config = dict(
    n_head=2,
    norm='layernorm',
    positions='rope',
    rope_base=10000.0,
    optimizer='cautious_adamw',
    lr_head=0.00551,
    schedule='cos',
    batch_tokens=[8192, 16384, 32768],
    steps=12951,
)
Each number is 500 + 50 x the weight over its row's rms, rounded and kept within 0 to 999. Layers, rows and columns count from 0. Numbers have three digits each. The size before them is the row's rms in percent of the matrix's.

# layer 3 attention output (transposed), 128x128, rms 0.195, rows 58-63,121-127, columns 0-127
091:486516488391574488451502582484608459479469529599556476555435472435464511581481448490522561540465524560485455455521482382570595552533489516430442491442478577448484540458511457492493558438383607439503502551609504440526624504464470473502574482533530451468536471450452442526484483507499538510531524518500540525327511506492463438511532479549527512468426504518539565551458523499437531492470
093:446500538425516524492539547533531481441387429599461444501570411484532594488511419529515544474493498549492490472486503425569581543555470456462544424532539482511599443477535497512538498553523526447499566470471481442506618512480541543566598460548533503490516552481382490507549553505456459489519491471388442488541471462464472380558472496640488546475529596532474521419446546438468477468452
096:511531484587502443474475433485582475529453395388493548520561422591520547392554523519455565576549429513585407437548451535496449428477411405502568575525496576524525387492438507519501431477491425552525485520513450498459464552544577489479554524578615539442490506532584513538519547441454485446506467490504518475528523492501421551507528531472527471538510397454472480453491542506578478505484
089:450390531571530504467573477567492591515450429586466469445471517517532536512402443556481538465521533487492490565504572509454525505497517509506494469562530433474600484486542499448564461566495495480508493462455534437527511463448500555497505508480523523497440540510447549512474567459447492585474476436450485512609391598406589417593460445559391447462613509528459575523499501438596492463428
087:501540496521476481529423437484483463429449447493566480578562441536452525425546489445468614524581359553500483453552458517586498509500448436425472552485439542557519489545482500476457530432468536495477421651559502646470573463478568437500468455565596456451557476488521509483639545431498466450539471550492467520512478466511418550466478522488506520511499443441487539483488567522531513535531
113:519599453509560494485492581412594427524522560443557474470447496461452462451567547513406503541506535541510373495535457500514456521542455491451514500403487558488494484402489504544463482411533548519599408593472499479526531594549434515437561515533510509463466408519551442646431461504556510422500468533581500512472521491470541455435489456432573560504527500528550472541517551525437551506434
098:544446420460493454508482469528526532588524446425433497407592571519497492468503555536545464546498467542617588493492497653482524465515534491437507562556454425534482515473395483544444477452578446528451553591505570512500485474561466516507398566528575555482519518498526456552442529449496453472448483463465567566462480589463491508413404460473515418469531528549411461568557463520520557518476
093:449490581531541536394543488502515439486419551556544492539439487484508525545437474495455496533458451517460458449484566401572513601553484475433404464475491610475449543497539463443549518457376595433509493511629467447491594500451417486489572481533474480467537486428452518504581482531534551527569503576513492490368499460493512440532506494539523590543441476521572595514455544527514486483457
093:440520593451541548479493479477507427482487429550523532477556416491452581536475483423449503468441449522533450526560527362579539541530426433437506440582565548538517459513463608521536561554561558462521494443498505490489580511537538510547567428493462439531582462469370488457548481493516455481582502530466474498548446489466438366557462439591492535523525572558518534459430545545471471524498
102:551490448505544416475480528464561432481500408429495470512615456568530500382507494603487538597506493492532453469481540494438489365474544441498558507460531506494503499488486572518465606500517370484492526602450564475455516519508534405518558544491698500449471601517551487485477573466411517449448485540479496541488568550500485556508523524497444525499416486526473485506509485535515479459471
089:382469545554488549490534523481476577497515412589485494497490474561494459553410445506426449495555442571491456607626516462485453515473492541486512541632552494524549524473544512480484510550454522498535466532474560502542508501473498465470517498486533462472485473485443516508425560377469443587509487502546496500604418588447509427570475450557358508475606430501491493561485558433521517447425
101:476458470532490554450467468406452467515491440501501447509540535489458504477556469533517528476536334459498449469513519593529613418505448419484510538541522534569483508403543601417441550419524566503511472620570563468461540446496488472495500451457562489526599522451415481504528536448464522517549429559602386509455505485464449600543523528553437558532514490492495522555552518530488469578491
107:392557423503543482519473514468543415569395546503480460463527560459570509523497467541514508553571460491486443406471462492498484484568511440490483550444466500511444507450404480567425454484449561537534510543447514409547539539486532594537529507463536509451468468460618412566529542638591475490487416434498557500484504583503539460473489515480605573508401490489544468497559493533497577533402
# layer 3 attention value, 64x128, rms 0.147, rows 58-63, columns 0-127
087:477549470476544592418482525550518453460496494606490583510451508528504578553466461496477394441486529499548494415462543341532533497532500510443480506452450543457513539598604475504438519455455539522499487393587499404587452551576476485508522555461488498434554477495481475503566478486556519525513484591512557524483485471514558512459522490519612634446486537482471539497431530521499582496386
101:477451558566416546405536440555491406542480462607548572502481461524466530436428492467494520459442509556517517545499517364510552497539523529385606504385530488484548430549528535518515486547558507490478570465518497445555551486396561519485637513470505530532562523556502450377492446451526461447552454525554568507521499506447547451501543548493516551536419559535454542446574511518521501455480
102:548482550441537504506489458489471481522506451474525502427469534513454440414481444588534614470522393496430493426520475601540483462523496412558461475592501427504490464454549583487414572538511569463407472502495455537430544486492626537588450508509526568580471498548472595561483530474472448438435450557505409489503490469538536501541447529471463553468478587516542471444494587553457544536404
099:376454435554453507434536492487424525524531452563440539530544483509493384494474452459601513501571494521511554654601523471446464521528563532500583497467562499480515554543442521505426508570447487472581557482490569547423466489389441461511625510510485409523425515499506546457446574381471482503512451451497461413502449544504470457554465533542473439513439467526516486517512465490504553496446
096:560456539440515607519493448449412417507541506470557497553578539441490467440565564590512526370506495530484486378439489444551510422450438493493485519424508550492520478472518574527456405512537520510449470519502539522442475475513583435563438473464564511584464582470496551515543537457449516527477493530554459469488498460477596518442482525480512651541478472432527495457564542413513618541467
109:468566498511559482475455610406566492512468479490541469518487479490484492480538441592472456507468482464505479400471501532479550501461533497482393529522505439522473537466524405498447449535527521555484431544501546424512473542516556566525434579443467582389500440402576477555496562549544410454405519515489567551492523527609630463415552477480561499444495434475504547479457502596464597485453
# layer 3 MLP up, 512x128, rms 0.132, rows 0-44, columns 0-127
096:530535532499485557484437377440504521566441471492409587466421563501482457490490441525580512473533522553454529505410367558574517469494469593454543466451524564587525433409514490450541542545531516544503427507513461426439488531565583526562500490474556493536478427471512453460449478550615440535425472493547541586515506504540511502483524457546485395460545440517449502560493471406446542429536
097:458439506472531502422460505423496431442438561528421462569518543412536507443555441576471401420517568519518472523481519492434530465473491527495415548466454574501481492526501557494587523460587544491485540563557460576480591432462413545553520564545586488446474559508448494539545532417504529526559493454632418507526558457542484596471535506551494487461489415502558571520450557564518541553437
109:585526501512461426622525485569549489603378446482527555551497468503569492525559521440580473515425537491497443593599526470554500504481507561566516554455540591476499542499456501334501445486491475432542446489474497529511465526414565458494492572487536440428552561510367447457427550531489602580487466492477524477490548513511482501494500594458457504578496514494455468436461511505499490464536
098:495525544510367483537429559502479431489568484515475458463488383532512534499483510454502442565518490461444376571569484502580477524481471424539487476470405538419564574503538434517533482568539525491481465470560483546475511501537563492513517498470506465548506539464458456533561530575557527481491470501476401519454476457605360439641551491543524460508560448437499576540527541516368483532546
088:414465463545520450467556425361555422494421556495528516483469495450478493483371579486479530535549540482464488540550399530457456580482398389533466513520489468531500554486458556551511546491532493450419483482501422567518487490430521497474468501503520632563510471563530459516538585547476399519516543474458381516509465513422596513482468557438507552471590535529530560521568559499488532542509
104:475520541583560438449421514523443542467533628593434569569497421464481475502435481443422465491622459492444534458486486497393623525523492489512441473482518472562484520505525586389494555414503518527467517491537439573441561538481544493469515388440512574505539519487488508558525534486520515526556463476516437427406507438491395596504538538522505570470486600528497490553502528529471542521517
099:493433443540414540456418572426449535528559497558509467530480512501488575480481511594528485461504482452445471451580499600460580485446493510514511526523495490508490405529585518515438533488537485524523550367472445645568481492475426524457568408493525618575493501491472467520529518571524499418434433496477439455506418494558490513506381558433549508525537547443496495555538505534434410478459
119:450519379511598484472496455452444453551465611557451489465534510541486640578489491568487562500488505434511491469463488490517592489482465468527445496463558400597549482544560506514410516481540544495560523519539429496517522535464485578489486442496572478519503439547482431583475477623584440452530562402420470440501587474496512498479517578430443486538579541427497474528528438486480499566460
098:486516556526464555513475451469466500563482478459535402517618549437478541544508502483476476444450472440514475535601498585467449517513387402456402502518489517590547492468499494521552547429543537427511543489502457460554507474487528519519417464594474446515587525494448369435546412506395490572523465412440475468470537517475474533558570552478481545439456551495436467479453540581505523618542
090:492483470404550492549544470493531480561384585457530405444477594484616465469436556440517518555569563610468512550506488517474557488446416500465486489518484484546567616568445507526514444481442401525536468538433496485390495537537488512539451535524442482562461529428437477490498521539505496485452510436470600481414515505479442503417477559562546512539499457508498475547640523425464458510464
100:523505447501471473382449482562443509539554537577619516427501504495548460494449500457576492527491513577522493479530530579502493523598424492529453545526421451457436558597558472541522491518470547424488473456502443525543493480453483534528489483421532438566429457458420507493512499511541459511563552514506308472482459440519397496490481487454545549522531542509543496607511480606446483380551
099:450568420484411417547466523558455524491543558496528555465474473515441518630487574476409445507471522541511458482556534448547515506455411435520517497503528496535512541513476612470495471450532398468423438497490459554419445514498433391562600516483489543484390435556562555508544472532462528478386527408487492562481571513466487558482411508535469527566572576465510439482520526489419486526531
093:526464515470483543453530550551529506461493563545588401540494517557513388525443500471490563553529583550427503545438437473465470537478456462426531551463502559449429544492519427496543413467430519487358526519534480496457514476427409518487469493468469439560480537516517520561401487522473509572584519522429644506410600494451467505506531455444558498481473551575532608542549518479437509455547
090:518580517527502525516502556465495500619459569464479565488582514519476433576547409594453505459450512508440547461541485482468559485476491543479445578500461453568466554470492583473455481497535515442485528565482510559451503481358468472553583536546544457552484505414426465646483510557515606380490432403522468522462554503517543479473485547474425564510544524474523554427450521556562435501515
102:516506543522518417519501455568531560393527503551535401431432522531463487552481498484519519461463504429474496581532502546460484454515478414475527551571475452486536503539480547511475607454509494511501464549431493492565568470471510551517500368483480562441545501435393407454625439480517456356461474535456463516492574616476436476397569497468424540582546521497495493506425479544535480532518
091:495519457512409523519452471442506472470364568563457536567564459469686490548476490513512491534562547483538434509561505511423483512517489434511483622463606532469483482586483497504488501458483452542535510487501507496502489465446458560504417542429454519455411510455453528516477464493461502476526429483619529498456501429476502496421530601501501469531419543488508488549635542510428432570414
096:509476494416551517528530571523493486479431494469441497503493489490453441486465439570549499530491439502472504575533508541408509513487556561524443475474537422554490494450575464343521455475518573500546485550477470444574592457451452579456499511449547472579478471460507565600556611523419487453560461512495445531450454523566521568570501471623492528474491453504578558515478491456363595511439
093:568502451464530554507571527459496477588545516561522496506497583428545478499521468479461459420507473577419439467460425529459571457434494469480518470511503503592550534547437516482499509447509516498531453385544486664474464505544493543614534476498356517586450463418517463533425420495475460439546442505551574590469546464472451497535506502505521437542484549451625476518574469489471517521449
100:467549476410460533443441435531477464508492538620582453440530533546432414541406568398562503452456527533470490512491465507456530475505512490478488541505449466609499530486510485533478494495593535475521559511560421544505398520517595591536517456494480435586409593475497567480560458529489452550495453419415486517529451526549458510566487498507463496454610427444590516573504460439470559557496
096:493559436416578482483445429481457455492489542463561489574448413508514504549525427510540486532602527524447490512632454439461556413400498526483511540524502497586500525393409502456409591514544535414540568492448480513457563541519556489531539419523480483487532496433443486617495481563499467538489534345453519519510542456518473508444571594495549591507510506474467511496532521451477525531458
104:478531567566489542449443459496505535499516488458460406393451599503513532436507455543532505576483535475454504551518498430505539431526440590443463517429494540515595461494556514510518550491553415473561403547451470447510460588498470574513516440549583488413497579458555421548477444456527479453564435506503492469539557531518469499557418496587409473473557492575449394579448566513534408505509
095:490543546478498508555634590499555539466471455429496511459548535413589611488498479520482411595457545433489474554530500527586466555503463434561424485565546534488532545399413480387505481471472471460471552444471558491480465477424533495486554491477542458521537533447517532460507576523512541525456402526486609520443494436467534573584485495559422475534533449459469502512585446552420456474438
104:507491438515470479408459477550519423432479507524502468601540393614564451449451368602491554471547465494476434437548513485466527474562585505538475549481467553502428461478533516481548472465517576498539595565610507539534494507430532563479501422476529508445522520521503537537500513454540450383491437510530490491466570428445437479536519550532434560457475453435603557428485516593497477446485
089:452590457439512480616544392499589438550413519444552525506538569418586524551490439479548520548521585482411524494477487403549515560433507516513497557508516484555532466483401533533527497408482479453525476497463472492494499434504549533529449542514443484454393589480475415529446479478520555440532519426566501431491553460458388522457489500592550471524542516496534585455463555490444455548410
128:494437525563464454502563515544456548536413517526502584475513487510444509531530489490502495468437550524490438568472441500586636492500372535472427548456508540612453474532558587435492467376511497432487420539572527539454550496499458429478534524430488494455548557510422506436600508368496535535493541457548520517421613427529433513494473553508402471541544461458499536477480470498502521532525
101:506492438452555507428502447484516459536523463467524466493554461546473556567424411664465577582543482500459454517469511448463512533538577496543410563480465582444441581414391500454487483443509562471489453591595536532502556493491454514541567418451510420457548551431463531551568446478504534495562470480513455499463541469386540493470447521571493544510491394494560498517428569492535517523505
096:554566506352413523494467532542534527428563481445560490460504460515577511523413563525521523431585505534568562425587554527511561524507473460512450545479526482516418478526479481512501543349482547549541544491465530528491444490506516601529511473536508575442511473512530576650498482548484470506495491434497441469423476486520539580480443607478433460477444495482537497438472418498373502457526
101:513576482526473457412405464610555434442393512550457526563492444503462493499430429521582437511511542437430505439461479493482503548522556601431433518504490540475497531618549443477569530530464513554484516534516466444565516476460582606501535498484533480562440581542554502466498482597614527500389515526478461491444574472430492533545584595438509493505476521471560538534493480514458451441491
099:448531471470481515476456563472463479510482630599522469539440542540459549504479473520548513430538434540418330462512444579500522417419518521520472531577470573544568352422549488529476468554454531541509517415444443475531486510532537582493525470556401502561398546451522518535533450503475429407542480541556499530484468493540474469504572515494527593551525515497540556498504461561469439535485
112:589498522452515419492542500485469530449507594590558455588491529481571403545507539425479474571569476403491457483523529495453482585421443581505456573517487495490570482551551541482540519480423441552470463393474440516454472468553484507448478517540479440464462600477486458414501467419542549474500477564495541570427468497583563571495553564473488417541386540455469584523572465459513514477550
093:434514465523527427573537546484506461500499617474516517528533442551524592538534585607460407505500478514416478471472425466561542372437502562473472491519488507522491506488535610543477510538453529478443493452454459487562555521536564484543631458400539481491521547553483475551497447576506440388517559396528472521518528434538435476533445504476564484565498460407543576482476458418439478514461
099:526492483489514550438531501495566590481549517414601455433403543520515369572547474535592460539470535465558426510458446494473502536477467486542419459483446581462446459465566456502577493468491511508472570533552575473461471509498487500451484565550524417547568451442555618447502553430455482513621520549516525511496546545432426610462457500525455431511428485495547486486533463577510578447545
099:501429515536469463457474393474517513498541525574519488436529465587455452588434443471521493495470514410508484541460521496571540519509346400522464486537482456454530527521522508532540513547555606429367566529519482457467443470543438531500486547593448555489460546427546436539580492521417540470544555450474447421410460508418524609575500558499593511474480528478548485509476469486523471480567
093:494533427451458567370466456541606488484531541496628450507542460514442506606518568511520444443545454528470491529401562485552529561459491488461549540556485489505504452543512376513514450518417531536440479490557440546417408487411482524527381469528481535516477521546481546493413453553481435479409541477454556483432533530492558558477494506481491499560463453476443533556606495537423493574475
105:511514452480441551496462462557490536446459621554560497527498550517461505456472411462517488452469439594508405428533463442421565556516479494480482504568462508547466463455527465499465499513435584519568486470579427480490530477503481561492488507480400526533424564490585501442501463586517497542514513430510522507318595504563486493536475532494595550489551485392576625415475496524469483477475
096:549574471484463558581519530462510439602491531501460532512651504431523541518543473555567513428488470593464501505485519515439471446461500510481528513478504513548537563517512566396561448485560505426535556436503494461525629587521532441515537409540453429498534468418539513451474390471432396463450537475457547494453449468440494545521508504559523487513579614468520527358502484473495531470486
091:430510485562524499550437535536422481469506571457495472492486480519573451514464501501513468451476463440464507569545478497570553482458462437542415468541667475495474522646485476467485510408415497406514594434446513581460457474489420459444536472403424568431544516599472495554468463535443465447505532489441592500444557504513477549463581550581519507467457619511530519498540525495514517498525
100:577512530552539541519493472515534498525505579439489443526519545462511461572440530493588453505434643477402482537513479502499473557494401457532519484529467500483468477555549481513543541522437438506470530414442466516471469441522465539540435556555549536491532525522495550495381397607533489467436603519566527405465507480546358595573526511465526518491456514516575486548546483466388432428501
108:492506400525529449465604430469483558590515503449531411487557539494509408467489453440598551447539481585476527549444473492497570496554509554506470497515492493507579530492448542449495528544582470453534509622540476507510348487561475480520511632493388529524405507564499548592404552493448497560510508499444411478496450458382534538540449542510487456506506473483447478476515499540501527544448
110:514463499429501572534458498409425578534513528521548521482544529464508447492506552415473562421453445482489422494501444528516458515389520522579495543418526416524527443561525512465447533505545430572488571578430497471604409506526485469554367518540465541507490522553434452514474522477459520507447476523568427472568471551433578656482541547496535459514441467479408581476508455486484547550537
097:525500491445434390491555422545585494613518486503529477454534495525475403528495473461541519482454437463464528556559501486418478512484467455465475526504527509486502539515563554509555458499517493449556607540452503450464494441484424479565508447580488533442388451451578388425523501562541589542533449504549441436409561538532528489550419470536488514472496450445522549531520585603520583436608
115:409452469510544569451406555482522530472472602536475542553526489494498567527485521524475432466617483477447405564497487467499517505495523534466501549504543512536499519460567507419483491472539543472490405448629400554424508435463468519451581427441464431578529502397453525574495519511484568480535585464538523537445517443480485510596508498558499549568474485435549593529500535499392412437557
106:515507532533526474511436479491508472456438581525523409575457408522471510545438523564545559461497445467418439504521485454457536464470510525564432548544529589485546544516418488396540473508462529384512623579486422468563551495420587536486515434444507400483534510471557514531497444509414522415516544421485475455437555474462500493527598549596489579502476493471481582451553586554487539495516
093:535496417509544510479467519441478521557381578488515536421618497576569522507483555533489512494621521455496485461496531525425562451499468444492485515503485585560492520457423516449477453545488518571472449630473533450414484442507409470502480516532572513423380511563454454627554536483526456489461481456530462475438513516444527531442511549477525533522506414495470562545515635408500549527475
098:609600528464484459491552492368469533560526482528508505421550560504530426443488456464499443384488455491381520569546569514448419424449455498552568499529507473601476523460512533546534465505534491495466493519392562559482452525547443539479488513492474570509530538514471480596511580429522463466483540595571457515546583539438526512391407466488510495435552487542523477459467576463546471566518
# layer 3 MLP down (transposed), 512x128, rms 0.116, rows 0-44, columns 0-127
089:528399438518524573493521599553483457452525522473508463563490442498518564500596522491423426475512456459493508486560606519443477486415500430530478508573498397432477503524535504608461493535491558515487546477507584541562495367461415521543451515534478520537551527474461462495558482559396519493524480391458516492468494584523463496476440596494559632553487484487541542495606523558453435495444
106:508534475533442467510590541586514522479501440506536564558529495592509450569538503460436621429431521456464520466522511590550507540438531428510521462483599448415482602471434488495498515465486462565527499493574567542449468526439488448493579496371557468460550535445494437452460468553443506629475494552387539541480555527403565535523458531508518454448458505532505474556460466463488397480539
098:421427426590579546474444480457526528454539588517498420408451449486469539468447492546616522509555484477525488470465448565472620526512518530419465456465554540534520437478453542589566516522556569508512527510574535470537590469557471579541465457501409523523480519543602532555469485471431409533481582486448444457494438400506542411479476520534514404485529534503460503528540514414466519534560
100:577503500492563549520503477472524559476502581402506497555519625417507551444460487511510473528531508530566607472459553439420407499546467500542495514526551426599457404452501574469471501423540479511460592568479488418521477486401453549475485504537467559464496494505508570409411459514453488582527505494484528498525541536396559577410494563464469515481510534573438388476470477496588535462464
098:531557603479548540639470553596534488457489383565466510485452483538531504524494478446532491414421510504517537555431606469414460540499545487468502475515489476540484456444501508484461475518508524510580501454487625446535528427508534500546441439495508513500496535470469545412472418504515536535490453483472551496572575533418514472471435513521450450573472599541468406566423462623560392498519
103:545479461481451612487499543539462473507546448494596496422575545534494547580449569458572517425457447523490466490476489569462546502446513549466472520565452403489497518472547492572439433500563592545457489507469446485503456475481486555572403522595541502549499450359449558535543472496463495500540468547495579538551508479433507424523412545430475401433454502528617471546519493496620461489508
098:493569532480514483435513430560544451415457546499462517557439492463523398563507523408433455524452457506501550638502498467541450462482510538502535454475549521466555578536510492582562464413477538455498413629521546359455519456517596468520426589504502498470554526453498524537510398475484458603495588494477561546460549513422504425443493440537470496461498494553480498466537543474523597488509
112:537520601474464511426502514619548497428540472569502507549500544494521498502495453446495407477559533512479507530512554495525478520433572495542548413485478541446468506490545478525510543498531514585409444464438489521424480463515570486619589445557475576555477488414408522566516447430465451468521461557550502527449516528498485521515406464516453574582400519361488600470611487495432453474488
098:473467480524540425475534524551445533438550472568436488533492497460554432524522426444464570473519481555516516382487586501619453553582507460525490454570545521419447536517572448512443543565514495473491490570472580554460488437531420447543548587437499492416435511338419525540503556581551481539516449529532446495469515551474537492536498535440490506475570560513499427477526410426557435484537
093:484511422582493556465508479550467526505488529542482592558475508551501528550475466432504559479497533422469501499542528504506497541506564527556548443534527423489469428467475500593463484398383509555495568447553522364528469500482471515395600547470517497470510545560458483411470450444498516429594472555482513526549462485411520483515595436476353509506531593557508453495416453486498598564527
096:501501568509502583610569582419562515459493461423419417534497549549450571510550497577456524450540512472516523455457482478541517464422600460498531441500509527575545421359509501459444532464458443556480500585467525477403559497509522506498499469608444526484566519495636426516492521448471512523427409498497610506529490487484515533502546459493463450504513448490456463433450594426516549522488
103:532472483464539457480548544542587494501522443558462384455493500504563489460516446414524599460435472421492623402470528512464372581568460504465475478534522494549496459454594461541501507553578458540498506550510477437583497462429516491428488453548493489457571522534489622464537451540451481403533471591483532547450600551521539434533546439490552543560461515479537503496450528451556412500498
096:510518562524535448577619475410527583551504437398475460432587477480456534480529496508570476606530511465542444415430509499456485532476522503559550485512515423414532479522450525512474416531537382538531483432474481560456508447450534530547592519562564543443474445472462504468511499451482395398490438527483431571529494513570481520498485481503510470559478448445579424474603494585510534558443
091:496443475453571427468592442481432517501452546553505526479530523525524594552499427454460447581388508535514423546513448565551443528478407407563510532529416432526530493485605454479530525565501402529549469522522444591600623431430444517575493507599452523519469459519542463491513564439497467493481445567529512478485550590526457513503543503507489513546478475451541454479589553446461473456530
099:474435451443473605446527537434474465573549510478490556551526492424537480465517464545500501548554440607551526429482505520497512483477527463546430425515508502435474536450550430478501441488481429547520545503550486470396435517514485457510468658494519442568454560513566585557409521495495545659499533492498523553481426404490472416608422505525566483470441494515525524509558535453445566492480
095:501530545463558524571523481507517531477594431413455545513464561504464498544497505406398592506507451472476524518553470488593439643473550487501433442497517490481504530475476448526481481481482538482438493428486528506422423478585570456474490505448483435486563542517468522499567456583508478434570559539437488563490404445579449582427526462534486483426537561529588437501410482582595579468494
097:462506502515424460466535405493428491515571556585506532424439451581464545534479541462477471478548557458540551563496536536538495555541516461407468447522470542426488496547484526656548586553500479541483465546533396503455498541601571447517485495469456475555450495476478415508488436540571481531460570562561526519488526529365466487487468479468482455556411457545443475552526474478618410455561
097:460459482586432491491435462580546436442486586485503519496495458636494460535403591555518414524544492471545608485529520510519356454538525598575428521520482455458520483436450552559507516560439534591515504528434495411582516403404453467438566548549518454506509444545518540459548573506544551512477479531512461474517484494478522465511599473464509558459505452546472532486437577439494500494502
096:471511480452439441566555556470528489546510524477510529558434471396535585501485483608470424530525492569521496416516531530523499539459381510479525497548489426470552498505581492517475489546413429563531446455458544436520598453471525439516464506499489573431543422502515396463461556465570439398439567557605565535445602498453586504485516538492579529481458532541466577436492478540485511429460
101:450443536536518573472508560411505536523548450393455534528495485542464551523484496536432426585600414442627491443436465484518401556565471494522440525556395509544547501425397543498503494504523509480479518546480499420478442393578568472559559481441570475506490552551596558479451461522587541524477484548570509551512518480531450545551548435446461472440473500526512462478433512428491458556469
101:512472451436553481493499589561518516457471565479517525557571569463482446557546562453459476394543425477542394480606491491504493527488532383513536509638546434509379515505501528526490504500520484525459544484574528576474540447507480475548445625479499482582545484535346487468529527461464539530467535467487519477430516521513494377475544501465548510496447530425489585455559437428444507537504
096:535466471540518488534338445517443464548529536591520463412406490591422501532491571478464583379480500547498555437503540490498543471473582518414500507476510529525476424513550459605508477576477529529496501513527443467529515436559496555476467501589414506560498470526470505555487499503519397524618593457468449477515443537513550401415529453399506500472497497533474457508398502533523529562507
104:489498478492501540542498535476470576647489471455489568451469519444554607550461592309489507472485456493576488498570463570515565520410520457512473513567539489471520534534520452489460498517541406457489433508437515547545432448542519405465486551503407504460464499530525425491563439537552509585469542487509455533590474444526518511509479510522476417486472544598355468472551505451532542516502
089:404530482454427492421508488501562501472458419417558562617504508551531451474456436544463474505492491526542587413502517509546494613491599562537490457493567490504496479497465460469529456501416476468523536547451629453422508460533531462344471548451546389459561566498520478458544461456506532526529518519559521455549424484486476559439532470467563557499520555527553430455397480542496506547565
114:465545597509602524490446473500570568550527506430540485550504490486496395449557422593533535542484562603473603479555491492581513435563491547459503436480552536488473429441512550540554492521434470565442418506598533497525507467439496488461476511483455533546514532459547463519508447454469530494579436525537426380533507542490491438560403446498450484455531513458456496595498570385410476529461
104:576475539579476487630557511470442491510511542517532525518522475434498439467573529342515462454444555474616478475565477553537491459468469510492464438463471416531532430448557497498515452535448471543586534440448485462505382466516490495500452560510493560474451452538536504443473501534523443527494529524490486521559500551631487487588494469442447446519510595524476462420626454512446479613568
103:544447494671495480506420574453528518493464523499468438480481502515390495506607491535538491554466517498493506479475512531479453532518514525446524530548439567492508534503561462565525461585495503524541488423563465454461535492433500493530483532525611448589446536488428480444481535501462496455474486633511463607610471593486433419538551477413542429467519403525521484526473494377451456460573
098:443445432467511525578538515384478571571498431434558487473546544530489486522615574507515526428485423463526554568549525590506518436470512440541513503530579496578501511343471598525419443493501498482502514562516525526480409509563478468468461487508448548514575415447487501473521498430440455516519570489553525512517506526488478506502351488594477536431456509545391452523449481498504566565521
096:528491388463498393479531490467570542515489457391578475512538575508456469601537521471513512436443568538442547642602594535499501458552487523463468492461459464501510530533592495491513575578498497552479468562511486481482506526471507446496437487549544567436596446515397441522538486512457442504410515479419534471555484480426542423466472438528521545437471535452512493428495517452458593458601
110:505461555587562587548512508514486480500453531460539508479496370599466513525495478461489528363481379506532500459485479557513444451511551486606479503573495433455415537426513524552459451572543546472445488538550567501518445434464492495589504499463434594540507485488581440500488486536467452450478530492471531564595456520457477493454453532576637423560522551528523462569453461484432431492554
097:512465509453447446561534572533479545508450501607427483457500496473563454561513373488442450526556528536558416523489538519483540555401449510587512518505474459513503404503530557456447461474482447536554597478506459540432476468540443488541511525597499519455503484504451452500453486463457432503502394502618437539465498542549568581544566496537514452501552544345514576481591423511510444508566
101:544545576476520463560493491557483424541429511536436488508575488422496554426460490415408523434471466547468602557492559533581469546533502524479609548513528447554593547512435524515426520534482422522454430467447399455518494459475508489571567429479482573484448581573445423581485496583505525506452479480499485457472468481562529438569544424419513556482593496545500524551482489457509391546479
103:472480562468464577548562589470545458492565489427547483503497484418557481412538489519510522560542581555531504523486527488446443475458534509447485499410379395509473458446519484531504520443527481604595515525502501497517589522442512502520468431465553487532532417482478525491429482487610386578499430578546543600586442562508538458499522423474404427501430516447466560477512485524451527578513
102:421486582548521476613501523493504526510600534388460479534461374521458466432524356532459459613390420499454580543606474503477481489512512444492528425490454453486439530521436568549548509553476469509497505434492538494479539465473522400517544484478500478599580462475489491431513538504496446492461588601520574562576487529563514487525473470499545479488444534590452498499434539497461515486515
102:488489567508445493520525493514447476527415386441517544525520446515526549510509450486480439498452547383433452509485539546502573523471563540508516513524662451513533557450593554462460485499448522440451435589476542534511453495426518461478502529500507527523567475474382525473579467466495542400501464516483494443567370560554555434388529530559451566534465529534474554540594542476563543524440
094:478435586513482556460439479501527484549602474438592520507445524488546419469460438461528490518421577516523542537426535545437448500503581498497535510546470496454446492500620421547478522485405581519537551534475570492476421508577525518442486507427594515590484562401512475458522488450576491522517378589559522400514432462519593504486578456519467520558493505503519427456528529503449523413474
091:477485543530455509408544514460502515586538459533520524510501535450488580509513547498493557579542442519471514491458580629431440485504508470565492519515427466441506411403544487547437462569475471557492523458488602346536509434520547583533474514550479441491456550323567476463520497472456493487509482538572574569578524457541417408529505468440514476493520439515482415463514543489537538468492
100:402450505423551531462530536496516491550586389437562521505484495516444459508515497413485529465601433506530513536448550506500540512404571547489485570470523375490404519419439554535478460482568496535566431485492465474457479500539524467444508448448450548565491449475488527477576546433478458411636481468540520527546532517513589485560486440508546524528585559513472554416525390565552496565486
104:510486499493484602545494420505490437440557484589507502507452408521532567518548408478405434562496547492527458442418471527507503517412507584538483512480515460510460510467552408509473474416546486597496507506466457490545503445499466543487609401473545500455601591479495456552590471545519469445493435445516584562548519537531535555459665471489520525423454500489464518419507426559523521501561
116:535427521512389460410499449548493554582459460463587519579521451553521520526513485477549532555462456416553523516527531481496423437548503497497483473589445452499448460358510406426555533553417451411456489462507491502569509431489617531441518511507529509521539481402426545478590516541493491517611573442494505544469539436512562512557492421494507594476501482547485437550557526469519567455481
097:555446502565504580513466520422455479438529512524501531507482508493542563520515482458503505459425544507510460386437549573510498487478469530549577479443439499492510421465508534547388481503514508467446353472553500599522529493553537545466540497445573494505596524527467642518427494490513462473532488445446572570593502520553482448525555459405529517613456586484523549490489419400528517557412
112:455464531529474518458549410493499504453575404418505473505439556560499515542469509438475472616527516523454518539436500459498517488438500594498565461482523423417562419508631422499523511497478616517541552560448442501557517433488566546455407453520491552497548446468475574543488559493573536511453409567494454496490456565530535517515462563389503569422535501491465563570480554527507586440455
100:519500478386462527500452449504488490608543498520468505553474543500536547402489517425523394396492521516581523547456532470508483479501500433531542447471522484614531465504581496483517525557452490570479422418440587486565449522543478429472534480525457605414470451552524478508451477500501569468601506540568522455533420614459530417517445505499442482522482564640459515462487518467526608487485
099:494577494451499485532560483477456488463557467447477486583473478486490518551514430385467563568503523523488525479554481508490449589424541415510522480445418415443483536532523542510463526580436479570613576357583476520489447469524505520543485486446460555442585456480585544445509483487524550419497559492479599560553476492474463567541484459563399472460433526529610471440456418536529492530532
096:486394513476502524499462540598541472415494554528487533579432425479480565515499504528497552589492516511594484435488389437569508576548555510491413477495441503391467548527481489447510522513488496556531490504600456423500564448450532495543546462443566375508480433483515460472485453541474543504490524415480520507469479440576472512590543524502485541584368510552492540559488457574456528386569